Each number is 500 + 25 x the weight over its row's rms, rounded and kept within 0 to 999. Layers, rows and columns count from 0. Numbers have three digits each. The size before them is the row's rms in percent of the matrix's.

# down: layer 3 MLP down (transposed), 2304x576, rms 0.0117, rows 577-645, columns 480-575
# up: layer 3 MLP up, 2304x576, rms 0.0216, rows 578-646, columns 480-575
down577 091:512520508547493491475512497511478477523490525534493499461471493451493525543476498535473492507527460507500469538467468540494459512493515489483481440524520492476499510519495473470516499531513497511515492503536559542480481517512494525470471496519475521519495513512466528558474543514525463491
up578 066:468437461487530472473554496521482508448462487498523487524510490577503495506487524488483486529568541520470508496466476504533530546513491463507533523504496498520547502499499515481471506483476494514460456504457509515492511486503495496435518458518492477496475501490519539505482557533464494505
down578 064:475566502521508508494507496521493515526412522545463535504490501486500491472492498487483480513467494537473504479536555529502532516533497512483453498491474499490455471529509497522442491544499466476495516480499465483494451518480494540526517541509470495494465472478474479485514453468449504489
up579 071:527513553484454472520502516525503490493540515442511515485521525434476478492478531502445453488456518530510497538546519529499504478493517479495464471519541496494503457515506505495520485489476479481500488510503490521499460490477523497536493476454535464497485548554495519499504490523503491504
down579 064:493478517509521480524520507500507458475500501562487496480458498499514487500487459474482509477518464499515461501483468464516490487513480534528496486532526503520489492481523489462458497438519487528468505480513484510510501488484483504502490500533507563547512475462506509518485517477495537520
up580 116:469498481529495494501495488532500461453493471521537486473470455515501481515473555551533498490515493493527502536555468467523492494531493499515476530522461527508510503485495485480448519542464546488474493481514495508507447472541476505512552491523507500480492548525494501507496517499466520485
down580 128:539499527509501470528485483490536524498531489496478523526510507554494486469505485482500458513478510502467493467461532520498464519502516503462499535489539474517469473486522493513514473521527491530530482501502478488506543521534522513480407518464484520482496456452467523515528517527527474491
up581 065:471516497512518497515482528508482517473534510531496492495481485512475476467511500487486495486504491493492499514474490484525488472517471535485525525480496538541517519504534530442511512530530484483503490505475450517499524479432499512469510499481454507511492518456513484519467552495461516477
down581 058:465516518535509492501505475488516509578548559527476498542538512478513476502516495534496461450486516522505518443500475505463466523506495494562503477498497542461542510503516509518470492428500488531505505489460498450477463501482473453481536512521477507502498485515487476518499490439518448526
up582 114:464502514487468510498520459516473466489458524483537518506486511513484536495526500534491514556538496470460501474512476502522503500494519499515472501504539508489546411463493549486495506517524502498550508515513460441514495522526560528489459461484518491541457471494496479478482488471505520487
down582 100:495486505507505480471469512479513523476454494511502483505544501510501480472498469535461499475481487481478471525520523516520515513449495462504506525521495472530558511511492485523488525508467497488510521494488518500445514450523492449478502490478550563511516473444497497557478509550499491533
up583 110:552551510510503487527482508513543494492529531512540527481512487551507485477497504518505501513527492452518526490493529484543484547509486496528488487517481451457528505475520446502472535531496509528531476511539514476526502496532498516551537484516506483461481542528470478485511544440496505523
down583 111:503495479452531500551545487533457473504580470478492479489488518450490479521482487505477473466492495551501463520482505504483544479520522533466489475485454552520465511473487528488481514515469511486486542503483480495510464479535504484512527479487505498526518498523540562471502414540464528494
up584 116:512481485542489496535497507484527463507515484480508524511479503510508500511477490517448471469477507500473550524472526500451534525483502487511489511497532491500476494514514503472485470509569514430483472523508516445428525478536495499470504521518509478506461486505489506484509524462524484471
down584 120:468497524473516516455509500519439528489528485503480492501508492518440445455485490508530501504541507527511488499513478479580487479469507499468516478504480478501526507491446538537555496524492536538475496516510515540510463501505521486486507481512526519472503515505482504506532534548512493504
up585 138:489538444518523524509487495500519485434485499485539472510525497495521472475485503512499508492474504473500513498546517471421507498486520494557513524486525493498471497504467447469497509473498517504462529480495502505533504520509525506506482519464523465479495492505459510459448472506501498557
down585 152:497498535507521495533482502498540527493517485500513515520517473511516482472519516491489541544488487508514488501530542486469476460470481467468491494494459475526497502480513453524480499524519480478483505490486479519521509518501488513486496477494466457493485483500471489498499562496476471487
up586 062:501491497468535496465460486453498539492479497512468463509503536496494494514444475512501519482502507496485519507473487510519483493466501505500502497482472519509562521504479549463485480503492506485515542506516491521489503519539546475482511491518510532490487562504480477481533510529471531484
down586 059:528521506489463496557534529547518505475542515472526491514485423492525461478546502503495524481487490467517490466494488491514519487514481481524481483499554441477458512491491501566483517512486503572453485451499523482530506529478474447526508491492452502498508483467502474516460510462471479498
up587 073:513495509512455471531524527516482497450509473508504528475538524529486510504514486518466482452486476496474477536471508503497482497533510503505548503491524516478507506486493489507530505484496448505514486509480524535496516452533490451490484490496521512498481501510530486504565474515460476505
down587 072:498542505512559559476448490469504498507439513527487503522507506467490505436491527532491509505493503504538484492484485526453476506496453511511473476501493476473551460526484483482426503500522476490492503480483445503482499516481484472566506493490469502521516477488473520475461495513527498515
up588 148:522456484506527493533533530478491472510465490496525498513495518443483476478501491516473488496548513478527504477544502462498484500523513523486503509477531499532497484475455507432486519517462498518523505477533457488514484508526554487551513485513550492480443500572464517451487491495490519507
down588 175:503460452549492488508509527493505513508448531475473525571540489510511496487517490523513479486450472499548491510546545531476551459514500526457448500547536499458489528498496532483499502494489440486498466539510478472509465485507480500524494508537511506486528445497501494501533502485495514522
up589 087:474507501517586504521459498547469490469516570520473480474510514469513498521516501512502507548528498530523489475517506520488502505486503441540469492538489493497484545518465491499553517548493471559499490525508439532475462509457502460544506516545511497542515496524478510489524514517538491488
down589 084:500486505516498506523498471488551539507525472455529485535468485513494465497499494500489487483499538525469518478484485491532501505531502510436540448455503545539512480504556473504475495471490447450503475473493474486487513525481505464494513517489506487498521518474500481483485479517477521494
up590 105:510510515506497524483497521494513465456486554490517476431491470495486531531479512533459495506521485554483480501512507491524492509512493454499562527503468527501464462542483525441472513522527501478492517488538494543493503506526526513444505475479485488477525545509493484491527505498510550526
down590 101:486488476503494480502506491500476528492406504510477500523529544516520464514510524488511494543527492488506494538480501533528504491461488469473479507520518473489528483493511517533510489477506509526484511519496509516486529509479479499522470499472483503554501488533524489486504479504477480462
up591 098:501494490527460489508527456457503469508469515483526532484496505480498496520482483493520501485528517524461516499434427464458467467457507505517504566500501530510520507500493508515479462499467473500501528517515507528501459523499488472502496506518505470530495526446479485500507482548520508459
down591 088:519475500520490517451499489514501554551455491513523509475502486491500510498494496498517543563496484494507504519498552499518506514469551579443518488537466478526486511494496472470540493471558511501532521489463505474464510495522521539551532541506505529502505499477545479506484497498526506541
up592 072:512471502479504496450477523498560476541467510523498541481520508533430488498477481515529507484476517517480494488527488490493490507493513479526474488507469521491527485477468491544505505496465492512547488483550484527486487491561502486460478488476532492487475489505529521491477473473515476472
down592 064:489505516537548511479503519519466507497479488486536495486495488497531503512518514523464505529561507537478519477505521513538509503555544530495484513504502452538523486509496508457520485507507485518468488494505475489464475482460530514514512499513481504523558492480546504481479475511489523521
up593 050:516490538504507507474517547470505509514478455517478518483486510454485451472469504488487523514490448497443499548466474528473468514484513512486514477502487480508475482469461516449490489507549472486477507488501520494499526531528504515514526468483494500472523463480522514491494500517498485529
down593 042:463496460493488489534487496493486480449522519499491538527510525531497489476497527505494507478552537444506470492423525487463520485487503497497490513496502533600517518497477462461501512463510531513493495510528502518500463485522497481521504499474517525509513502499527506511501504482535511464
up594 055:462543480477530495477502514462552537533475518503484519489489493454451548463488505474497507548475502520502483485497499517456494510477472519500484521509502511507520480494518445488485481477508486492509530530539467523510516497514517505523518528534473482500472496488462508495534503468496522518
down594 048:447477492490504490495475489476509506474543498522469506491524494495522445467511517524444528518502464494490530525483499476478498482559505454532487522497539493512476509505526521488460531486501496481534499511544512425525507524517455510513519527496537481460505499467503504487511505508476477475
up595 071:517524463477538497464475477497425476500485501462518469537466510481512489497490517495492506526488509454509514487466509491547480477512473487453512480493467530500511445545507515530519506484508503509550505493476469527534473486515519522478478483516518508530496513494515548497507480540524475485
down595 065:545491470497487549538512465501538499504500490504496471520487515545487534494515472536489489520528553487511499471538493530522503512509522512549489520465495485473467525451516504465552483499455491518445443466484543512511498475479513521507490509471488538484509523496505503501491559524493500488
up596 094:506529465519502458490540535526520440535488507437500515452522455499497507517474515482460525509513483521483463534475458526486494462518436504501504551499482499536487514509535461467489503522479464569521485494501458501518510489483478523520488535472497505514459474478439499476540541504508505472
down596 087:498488495488485506521480442466485528460455490518498500491496453488509498499531526494508465539476489457496522530543541517503490544492540530489512498502511517485477506472468527489504476482467516469485479471460529523473475469536513493495501456512518530542536510516558499511430512548495478541
up597 133:452489484477506494473509519499503465521483442460474456512533446481508493547515494504495519544463529485529509538510491510526497505482476511479490564527487534503474483500472517485536512465450507543491529454520491516522486526494506544493494473513495461511512484502505501512496480514497490457
down597 118:449468461534533498490476513504473497507508500525504473543492518511533497524479491530491495491500467493502438519492533516509453479496503568515507506482512472515512514523474521555527518518514499518513488499464508494519515514472484523486492480493526527526533512541543568514447508490512493515
up598 061:455530496526512524507537517507558466516492488499484467504514473503541515481474471503517468516506511534505482487515496483505513456493470476486489510526461498527540520501510538489506485534522500499510481501482494523488475524511502525483486509440517480503504457538475517499508524517511527541
down598 055:551476508479473458490496533505458493505418511432531480481526518523518519504539504475470508487453520494455505528475484510497511535480488502496503509517521508490474518466518480450513503494516498527566499497505479490505506499511554526527539484521524482484514506449523497467507515500511489504
up599 111:440508531529514537524520486518528516462498478489497492488508468494514490526539492485485473504491501457499475491512517493543485522445516498455512506515528535513547512501500564485494479524515514499510487462489514476504487517506528501426491490474519502494480503536502522513500490500478507535
down599 119:552487485412469437522487505487467492529485460522486524495535516503525511498515485531480530514498517486485510495463454520478499481498470483520470503498511475479481521486483452498470505471510469465508549505527487497520517520504478469529519499534507506510477496473501514468486521529552527468
up600 079:499527508509504493452572446467532513471498494487450535488471507487480512479535538552500463494467515490475488496517523501496483509504508523553480475527461493533498474508490499506503476509465537521507533494524506502504455522523536522518482502505501467472501488516497509496489487473496512519
down600 073:500531492492517493505474516452511482539466486518473522536522476522506509518475482475495526479505482522504505465503480483486524468518499508457521514467523483504515559482481486525486475507501483451491494531510467524490526517495482496487522509502510514530491516510488505497538500548523500490
up601 140:535522463521501453513542482525473500493467509480481517468495487457487493523460499485528495484521524494514514500524525491499504477532478537511550493490515496449487467557488489470518478499519487505478489483495484414554507495507489491499471457520547495477482532544487470436491510529506492520
down601 131:468488482520481480556530489508508531506453530534463494492502533467513479488518494542480531509512488456491486550502527485467499494495534512534478504473508513488487527466514502506474510523500479503519497518493469529481490504505505534489516542505528545502467504467526479530500505511516508463
up602 087:499524506452497523465496487494453496514478510440497514518479486468459528529491511512506488460534487499495517519537543491501503484472468516481563523525484484502520474524539497495510544458493529508539510502490482475506471494512470512484494487455522469477509466500490496508537481499486468483
down602 079:477504508507492464498546510523490552474429473522427463512457472489467464472469468496485428501459486502502481498446474535485449525499471497481431490500487505511475526447481520491492514487501444494448501490520524548544470517485519491552521560484487519532536499532501520548498515515496474494
up603 106:462483529502546498496499505489488538477506532459509471456515494523463500505527501455501493498491453499543462502498471489499459543522509512488514535521489467498517485492515457483522544513522487504494520510509505501470512479515556492481560469489557509484446547510466468477497520515540503492
down603 113:501473515473505500484507537511493466510573459483511459532559480488494485510533501517466480493491511507486495499528556453477500459475474506569504495499522518558494517525491551514472501503448479510474488488467519481505474481482461524511467478517487483507521473480542529502516505509501493465
up604 121:525482475500507514522498501478524473498506507492480530532510488513531508531504472508453447505472542451515534543476478509446486477457479490505501490477492499461485478445486511481467510537548570404475482509495487506490509514529479508524565472518490518507484503505470512480521495475552502490
down604 118:461498474543495515460562488486501492450503480480493486477506478507489481432508526529536519484523474505476457477518520461549502475494543421525489532539491426520536504546536512542565520461467466594457458537501489518517509524471508478470472501527536491518516504478479489503541500495479518500
up605 066:508514468522514516525460524518461533516497505515494529493535505471495441486559526521479516488531485452557523502490525521521514495472473509507513497464477483504516501480508469482520496508509529487502491454517504488499494507536462558484480517500531480507482533514492505518510512499511524492
down605 063:503444487501493557487502520494520514517525489462467480475485451524568501517476468528475528481517511510534478485474511475463506495535505518501511532582530521482520491519519516540479513494464486468507518545525482459507541463474502498484503493513486512474510485485493471536498471533464472494
up606 125:534519504534453527496460464524478498500470494485530485464499543546518459535457527513503523471495533491532534535448464477505480550506467496493487541504493506485492490561498466500492516475509499508445520524473470488456472492529517520483493531470472508543506511512531557527517508480465492496
down606 133:502478481514503474521501545510519519504460519475509550558520508516513496501472490526536522484505473514480564459500477527483480476516522499523492481511504462497518515507540509490508513477513460531585477499478512469499505530470492429519471457502531523509533469518511493469523492538544507508
up607 063:469529492474507513481517555500524546479523545508483515478496499520520507476553511518490581533500494497516511507486548486494474464489486528529489514519489505517484505479503485462492511518515505451497546517471493534472527507491500521531517477469488498490511474486483531499512507509508476563
down607 056:454482576495494498495488487460539444472451521517502446487484555489494531494479512468514471493542478495506507510504464499501427483559482419495506480510493499456518481533489505502530495475518481506503470517501510485495512487487471558475463490461470511489455535495476530494494469511502534494
up608 111:499519462473469546474487519481544543487529507522493485493508494516475484477505522535551482482485487477530542473519521476516502502451452476475490502441491520485491485492505499500502489480451529458475505527508549510497519493520512502476531480511482527512509520522503502490513511494507532544
down608 109:530506529522506567498486505539487479546458545470531547493519506521524529518506533524485504486515488522475494470493524512470445495494501496521465499533564462498477425499490475467505535490481493540491488470525489482516467522497512534512475464475472480480503465473490503513543496540506474478
up609 103:500481496473452510502542475553498536484485470506463503520471509474480490516456482505438476455522528512530476523520494520494545516483462466515466493497487494518524460508471486519501536500502529542511512542524514532482468510538523570532498497469487495473509515493483505523488508496508525513
down609 095:515513494513538524423507494432510501528439505512507531448547456537527509504526542529569507531520499504480519469500471523500505446486511476475482484515499494455489563474527493476497512522485460480481488503472548484516523505519494516494530513510526512538491504519505502510491502503485498506
up610 067:475537520492548483460478464484500522496504522493504508527524513479485502525470472516495514532468486512500479479501526471483507424533465517529466499506511525498510481457509510532483484510511460524474475467463493494485441540513475473489533533504514498444526488482476509469465532515515535512
down610 058:518502510476498499497556483495498502449517481477526550467464509507513444481527495491509469448502512485506469557463482500536518509447505512491515479498485460515493542525500515509509517510513491466519488481517492535515523469507484490514488488478515470525469522502545535501547491492469450516
up611 153:471501534513507517486493480476485492477458481463517513466516516524499486498506533569520508523495564467554532528508536520498523476539488448507501524479528487489502468488522485539457529484495517464485525460490501476519494523474505496519487505508471502457521538505502516489530497516427531497
down611 155:505459498474487516455530520494506439499533513498503471483512486479483483487475482556477476510511510523497487499497492480498476498485539455530520518486475503492531469486513513527483512534520466493477538440485447504472476466495496505523507450501490481480503477461509461487557469476522503480
up612 069:548486503515497505500511528516502425496511509512496508471484518485481480476504467471514519462511487507493487519500519496494498506495444538518511480517495515474489539495517469476465509492491534472480483565475472538493499537462476518507511505480557484503479550515525528514505521503512519519
down612 064:476532521529496534508501477494528523460494557452501465510522509474489505529508514515482516522491497542509521496472505515531526532479529464490500501451465496445508457541473535486521538527508462504485487433508521498497499457478497486541498456476457541526501444513512526490514503484501497531
up613 123:563509522520514460495503531482512485512483526500507491477512519499497456493483519460504480487498512536491529525513453444498529514459497534518529495528523479511541457491501488484500476514500455494565496468520482501518527504496504542462502453483501499527461523495495539516510514548471493502
down613 132:502512499531507526497533512495510482546500494520449501530486518476480524518510457493497471508517507502486494490492531526487526518505501511485471538508506545505487532518484525510516541474496512507524500495516508466466494476507480505531512510463480500468496441541552495491477459528510480507
up614 064:496498509501484538487527477544510486440518467448512489494502511501543527504514475493461559518504484473506523522541469469470482502533493525493485494485515502511518487501539463487520501525478498474547484484489523520489497563503518465494496527531529530482484538493492493481505502510485505497
down614 056:497507514482474471502502505475505541534427448491471513507499462485496477542500508520521487474508518496481475518473515501520476481470453488519489525531502522487461468503444522521485476489525535491525512479504497462520503486531509507530480535497490485511473490518495541521504536495441445506
up615 067:483478493514504417519491468465490523456494494469468468521518457495442517519522461505528501499528497505529443498530530475468456482500446476495468517498494527494480499526515466510509513507471501490517482478500475474488516526521500503518512472479487449562554518480516476491496495474486492536
down615 061:494519510481515505481534515481518485509414483497534489495499484481518474528473542464470501473537489483508516514474481546517530511520543510464484483456518520489493498504542508492544481484487478535481512532475500528496478514516509527476511514492496547504472476461466483446480514519512509478
up616 061:497490496470495510480521480502507534494499513520484481531492494456505507509528467531496566440507506506517480528480537486514501518497512488483513495494466506523448554536499473469535539506438522557478445503522501489500511484451441492457510499446499445519487518494485519514456497488526494498
down616 056:520532518531494482522531541501479519511547499489497492481477538529497462493514494450508473498501484481512517517520459515458512512513524484535542457487512511467514471492455541460504453487505461453487488501493501508490500478492469505534511489521446495482515546487540502511506460489485532479
up617 060:514508488458456453507513494493469526500477472492459504461511502495520477529487480484500497493486472535467540482475534508497482528507531500456515536486430468513500504485471471491462523502454526473495478520507505543443499550512508510565550498509568496527515547504508475522510532467481462568
down617 053:539489525516488483541479503509487464444453491521532496486517490496482534445494532503485512475563517492478492525493527417491528512515489509553478512522488487499486458531518451560547492500556469518511472486514471490507502501539473505459485471502473500549533484490484509467557518503498485504
up618 105:502490518469508525524501483502485461474495455489505472551466532474523496504513473522480548506520504533495490478532507476499509536449479490486512494533509503520524516496523491487497470518471474512455448499542490480505497493501469512505529511505493490491517513475497490525503456499481536474
down618 111:549489462505522475497514485516491515481503541529515481508514479510458502505454511457503522521518480468566489491470503485501491498534522503480542468500522508560469531520498490548517529462479491515511534524479497471517509550537503477509480492476522490518495523521501473497511561483484493506
up619 124:483488524492493492519508526493491471495498480478478541467496525452497497523487517496564498502543535473511499480562457539473494521489522522487482512498515477458500458510514504448498460481520525575531519466528540531488463474503521489542514467506542456505489559540493481484429461463501530506
down619 137:480529475481521528499482477558506499511542490497533502469500485533486510482540497463480463488478490497529452505481556452554506493522512463472522499490478507492516545516499480506461520535459449462515490527470479504509515512491473492485488502537450531482493505481506482514541545529503441471
up620 127:495523471483502475579482517479482476492521482482471514474493525475516524494500516507462483483494485522512501537519469540487472499538521508493493493511544525500454444514514498504534474500534487502469492515517477501508508485469489516487531484516485511463479485513464530495502480463519502477
down620 147:481485496517520509446588496491508526475504493507495465553497483464493520484462510535520490527494469500499489484502490543486540507507498513549484540502455483521520537513486524505459513510477530478496514495517518518508522476532508487473488469469531426506486486471504490524515511536504482506
up621 134:486471521528519450489461511528506421516465497463547507517505509483528474491457464465532449489509498483539509494512502453512475524513479509517463486514505514459484464484480525457507539482524502519495497498504495509527511493529491479503510522489520495524483499488442553480561475479517485497
down621 142:487491467528480479512509544470476465493482506495524477472522489476480519491503496497555483500465488523529502500484509551513486482475481511522476514522518483503494506499546474475491488490506478512510491510506514484484472483512522501500471509489509509560484478477454501523529532484451478479
up622 112:513492502503527499497508516516521461458531491522546509470524496476488439512485525526505507497539519497559514532523488442487461489550463516484466494500519466500547498479458526442490530528484478506485474502511487482502493511526510486501537500480563499516501528479486495445524505538466503491
down622 129:496473494530519487488493526523470533529491500465463517513507485530531514519495474497527493521465499469495501518467530524498519482471529498545494494518481483457475474506476462532533490453524497506508536519526511497507497497493478496523491532511513463461490502510506494522481481454491513527
up623 095:492465490502531504513534530459490481475497515517512503525514520537478481520522448512455538520541518443491508552473506471478511508467470461552454508534485490517474496496490515505524454512491526505531500514502449485530560483547489477469477521492482497482487519471524470539494508486510489501
down623 093:499456480531512460505471514533518503498491513491505501528502513512512507499478520493487476504495501533518470492485498517496484514559514548470515511484538514530503537508505503452502535516538508453469484475504539544481466517481507495505501472495505453506481500502493511471493502529486488520
up624 101:486476504558468514486455500551509549484494510492499473533495481508540523489515504518507484517509488447537513443497465506480504471479521511497535483530501510485469513485503514482498481553566498493442479531518482501459487497507503490510514500522494516549546472510509531524506502484495508524
down624 093:505523467486465492539513469483524554477534481533517472468505503516484468531480503534473504529487535527516530503454481489481514525520449501542496512490449490499504490520487494466514506498437443476502502485519505544518510535520506494452507490523514477480495507459489495484493537505533499465
up625 108:493514509483487524516507551471470479465530521454512518505475518514511458567449511491483521513435547493498506508472514508529494505458522494485491498508472564514505487496451523490445459524520507484506444491491479506549458480495499471522515474492535521500485545493485505512518569501507490505
down625 104:500512513474506474465532489500517515472564515497467514517564517504509524455550474551503504511553487511492471516527452493510508497490486505541518513473493473475480522513498536486559473480504488528501507526541475514526513546516464546498474520480489498512474480507513492452461463482486489505
up626 127:487486504507481494508501479513506495486460500504498477478522506486486498480500493505484481516484534517483529543525519507529499499487520495522508580484521472474455500513467498481519512538492492466516498493532503517508511524485487559471538488504499535487543521536472494489505483507449542488
down626 121:512497505536496507435491474483527491505502495517514485497452514505496486538550514498529454475464525521504519510491538527523520498469515476480514501501514539488530530498511537485490499531475498450459460466504519497477504555478470526457491485495521449525510541497509455540515519497482491485
up627 065:543497491471479487491512487483519538541516494463458564535496484487475452465497458505479522555519494510491477540519450479516473508561526542517507515503555498532497485521511500462476503478508511544505483517515503487485460480521495521498495504445507472475554540501507516510550510522464508544
down627 058:471465472526485526513495524509536492491428506518531500473468459508491509507492475490483496504515528510494519511475516492500462480482519506514537516544520495464513503509509531474511508568520484483487472488517495543494474552444520501493474491539475523483472504506531491462481536471477472437
up628 077:523529492498474501519459535525485518475522478474507496492514451541448501496494537494444528545482461519512485535531496476484496515514543514487506514484518478521518517548498466472489515501502505500510489515504477505453457511549514471508510506501478462473534526486501503511438471513487517548
down628 076:487498509496472487487506482446498479504473520514481507528477467484468473525516506468492513541512519495488513496480503497556516519481521501543503514524508501472450534505477531533510488548503499508499508466490522534512528477501491491502508504471457497536474491507510526463508504469480484470
up629 063:484524489503521525537516516508457501517508493517539502493497508511505474528506519528528501462480487519520478503528519526541519507492505503508524461496523500488426494489536472516485539517495458512480513573478512512503458534492508493477494498464513510507513512464512487459519529522528523517
down629 059:503539514538495502518474501498515520483410525499531497490478500484488502474517490463508482577528529477461459511531503498441511452470479501454510524512538500491574514518492555452526480491536500518515461464471489543476528495553533528477501466486482460494471495583505567525489492511515547484
up630 073:521493490529460458512508529498510504502522481495535471524475495471529520479513498500505502488524524500499476507527458524516479511454480453483474480490494503502471507469504471505519501463470502533565493499502482479491523468446475463476513454505439457509502499508509490534477517494553477495
down630 070:469497513497511530469515492491470529520476503518515499514474479467492519530508516504462482520507473506513526485453504459489516512533512561528473511558476530487462524510459510473517489510504510505460498503461521506493455548543502516527520459510483553511522518449479486519480491461503482538
up631 058:526512470523522496543505510513485521483558512506454566525466498487547472477472459507531496511464498486561470520449450490536534525514488477516473499487497481512511495496526535478484445515479499485485486492497497501521501484476530517473533517497525476536532471520485519494462525511517551503
down631 050:489480480519529494516534479503454484519507547498517468503529511521503536468497498533464467516526507490480521485511489481487484509494500517523486474507522506464522500549523502512523495525476500512488525498475493487497519552546493501509488494513499479452478500497506495532503513472486477458
up632 106:512478513512521460540447506478486508479506504487510507511533500509570514503493483506524498533543518505510435546517547492519507470486496485507504484469491489482511464475495529519540510540493521487503458466508452472499476494510525464545531522525469517482472536503528517475527482469528506492
down632 100:527472527469485525503516507560458503527480502491484519523488559520476479460505506492487474486550495543501530506497447478489532505525492515507564471462506528542481529512492521477476480535477481500508522560481491483498493491500528492494493478478476503500516487486469462529481520536461478523
up633 108:472497499499577493546488490519461500511452481489497486483483482534524481522462518524511484493534527488492507507499463471543512548507491508541543508526528513517495447489495477480481520552492516455481490488525493491536485505496542525504525473509510477526480529535467533486516523472486527465
down633 127:469482491503527496518464489531494460453425490491487485486500495512536476548490502510491461503462529493543480530491445469475514507493522473523531527517491500492468453475506448457477505549496500476491492510519477507520480485505508523489496497469507458522482502535487552498503496484496484477
up634 065:550511484468487539504492508513501558481492528473490483501516483527473461496494497485466525537496455503497512569542508482553519463510484481509525516463458500490545459485500509494473505503510468532465455538447516513515503546476501494479502489491477529517502470469532509489490480487506478501
down634 060:474466531510511513541521505494505478505466493485538462536509490507469497512504536556527473452470523423536503484501523459482453513444507548521485484521529496504472496506469524510490465516506512497546508471493509493456490493487479503533497513463524535488515508513503498527494496535466464523
up635 064:485472513447498514505457515476474528497493532500483494504488502473515503524493544463462499498520470509507458498533464482473549499524478491493509498512502483506536461521459505455533532502471499516478480550489481493511490536479526515556462484463497490513490561494518541487539529492494483460
down635 058:529485523516527504504552498517567503475445508486520511448466474474520521460496493497521522471469474535513528558468532522518493483541521499541475504459529499493486513493511475512460499477510528524527493461493503515504526477518504499518514495516497488479515478525510484459484477506536510510
up636 157:481488479527502462485463531485437453518449476491577480466527558503515456493481467485545474475505518482505534494525460465494513507493500497487517510488506448494485493490481476471494500485488529503507479478516454516518509530513501465512484492503497506468483491479484518458520451483432509506
down636 167:454503457519507489459508531458484453497479509490520474433537517489437473478499482504521526505467534489525484457521468457491505485493471482502484515491510481477502510493505459500506506499489497504465513458523476501501510491545519460532499467500502472484466512507474515477520478510463505482
up637 070:534450517513489478446494458476453508516472470461517462500550520480541486497504514482498536513495489550505554530517482503501521498507491507468484516484480507484523506509498525483458464556482517513508495506510473512479500472505520482488525495477514520465511513493513535538482501511491477519
down637 060:503509476501514452507481496488595473498526531472510518518483488526472502536513508519504520473498468518463495452492527529488482488529521451538495510513533487497443541463522519493492488498523502532512472476531521474488459479511515472520557521476481498526522515530489480498524485464550541514
up638 059:459492523450517457529490509445512544500510525480486508485518481503470499559486485509508461503480485506466490481496500491464498513455513464508480523496478529494486511511511476482472521466488532489505498498541508471436527487526503507507498496461520489472537457503509489520502536480483480473
down638 052:530492521529499537484479479518518467465459493518493530472482497487504452441492469478535516539500464470506505456530497503532493501536486523477492512556542497528516481510491508503514494520499475517470482528467499537544439497528521535463532521553507507539520477490510516446501479468481534509
up639 086:489464489475519473481478486496518500484529517484491492479463588515562538530486478518481497533506500519507529520507474540480461547520479543491508500482497478506511513511476526514494485491525492491506516480550515501469513471473485458526525566490493507474512484468490483509516485508542513508
down639 086:511522486481522530487498488494476503514533506502517501487540459512491475478513498484486493486507512471535526498512507459520498498491535471486511472510493560495485472530510493538530516523481523514503494540426505489526488512498502511475512468538502470501470479534502520496499574507454474481
up640 095:492470497530493499518528496568543520471500510476488492462451478512498537486477510536510501475502498512473542510503514541494542518444463535499477492498489500503515460475477443472499510475462518537520496500523504497530499508460477508485515521488500488464516525509522530525445514478475492510
down640 094:525511528491453481458542502452467500457450487475527509505518506496549529533536492520516493546503496489526489523501490490537481481538517485478488498551510482470477512435514533513474483476536507479493509521468471518487487511533478516532536495489507524521478471505463524491507502504507512502
up641 127:460524450505501492524486522501516502504474516495491516514520483473507501507519483525526523501568518444504521519489493508467527510451522526529543544497536506452538497492510512505513495508488521528546509462515494466487513517519485470526477470523534519508458508511495484493461480465528507491
down641 148:506507555493525485468508484519540492499558495560507489550444481552458510504494542479425489514476504505541445460512481469503516508505482522493516505549483518515475521517483444522516485529458483486492505496486468501519514488474511536526468516562490480480493489496483480466475563570463493517
up642 125:474510527478516466522525497494514506482474481516458487531509488498501524482500484517515487489528494514441496490482480504499482527472507518536539514505544533477504496495531506494539474499515513519516492541514529428562532505482497536507477498519506504503479539547507507465504495478497528501
down642 130:497485551494535498463484471518479519481550517520525473514484576471463477504488529526501464503499527500522499492494544468538481552471484540547564500529463510521528526529533438548488465514499497492507495481516481521433497508466471481478465496478471458453469495546467489493443473473536479505
up643 061:518442493540504543515505513473454494479479546503503455496540468484483490494544483480471525516509512478526533501525492529509507481491473479490497511486534510509501487487510501474449503480462504506437484470516465490516488530492482503496519516474497467527491514492527517512496487524463526496
down643 057:467469480509505501487561522516530505557405515519549535515466508536503485511469497484488475501523498508500468515469558485521524507500525525471521466469496505489513495500505517486529500519545490446484532467476521552470438478552507491484476475485473480516484513517485435479533480493520517511
up644 129:504509511466481520520495532491486502471497514506457491498481487522469529505474514520512508495525483514516470514486510496494523552468494482495472546533502519465455497511479518507489502502505476485480506550508505495504519472523526524495502520496496501525492488530514510474474509535529518521
down644 133:501490511480511489504545497505465498443550488505508486556455532529485501497511520474483509497477481483510477536505511483514477484494503497445495548506514497548531507535512506455511493489521488500538482473511550491494536473492443515511485502440470475515469518470501490503492462504453479486
up645 132:486483511496505519489554511473463472492473471469493489482498483466506470488499500510545520479483515515489511478488471468476508563494559527521535543519540484501526495502512493462537518484481511524518474517479507477465474478499483501507477505491524495499480479528503522448491495486516493507
down645 147:490516513545504482532489531492519470469494575460494485494556476522479471527483488498513508456488445524493501475507520504509488497501503502441509539496519487473512506500532474514525515491540495534491471507500497479480482453489477488449462504487514447520514487489493486463492495458472507552
up646 063:502514477509523536476486499508512539532481459451481514506534508511481487469501524487512515516472499482528504465514521547484486506517470521504492513499476501484546439526508436499485491501518494492468518518491501528496509511510501478527554499476468519506463485513503499535539493498556465521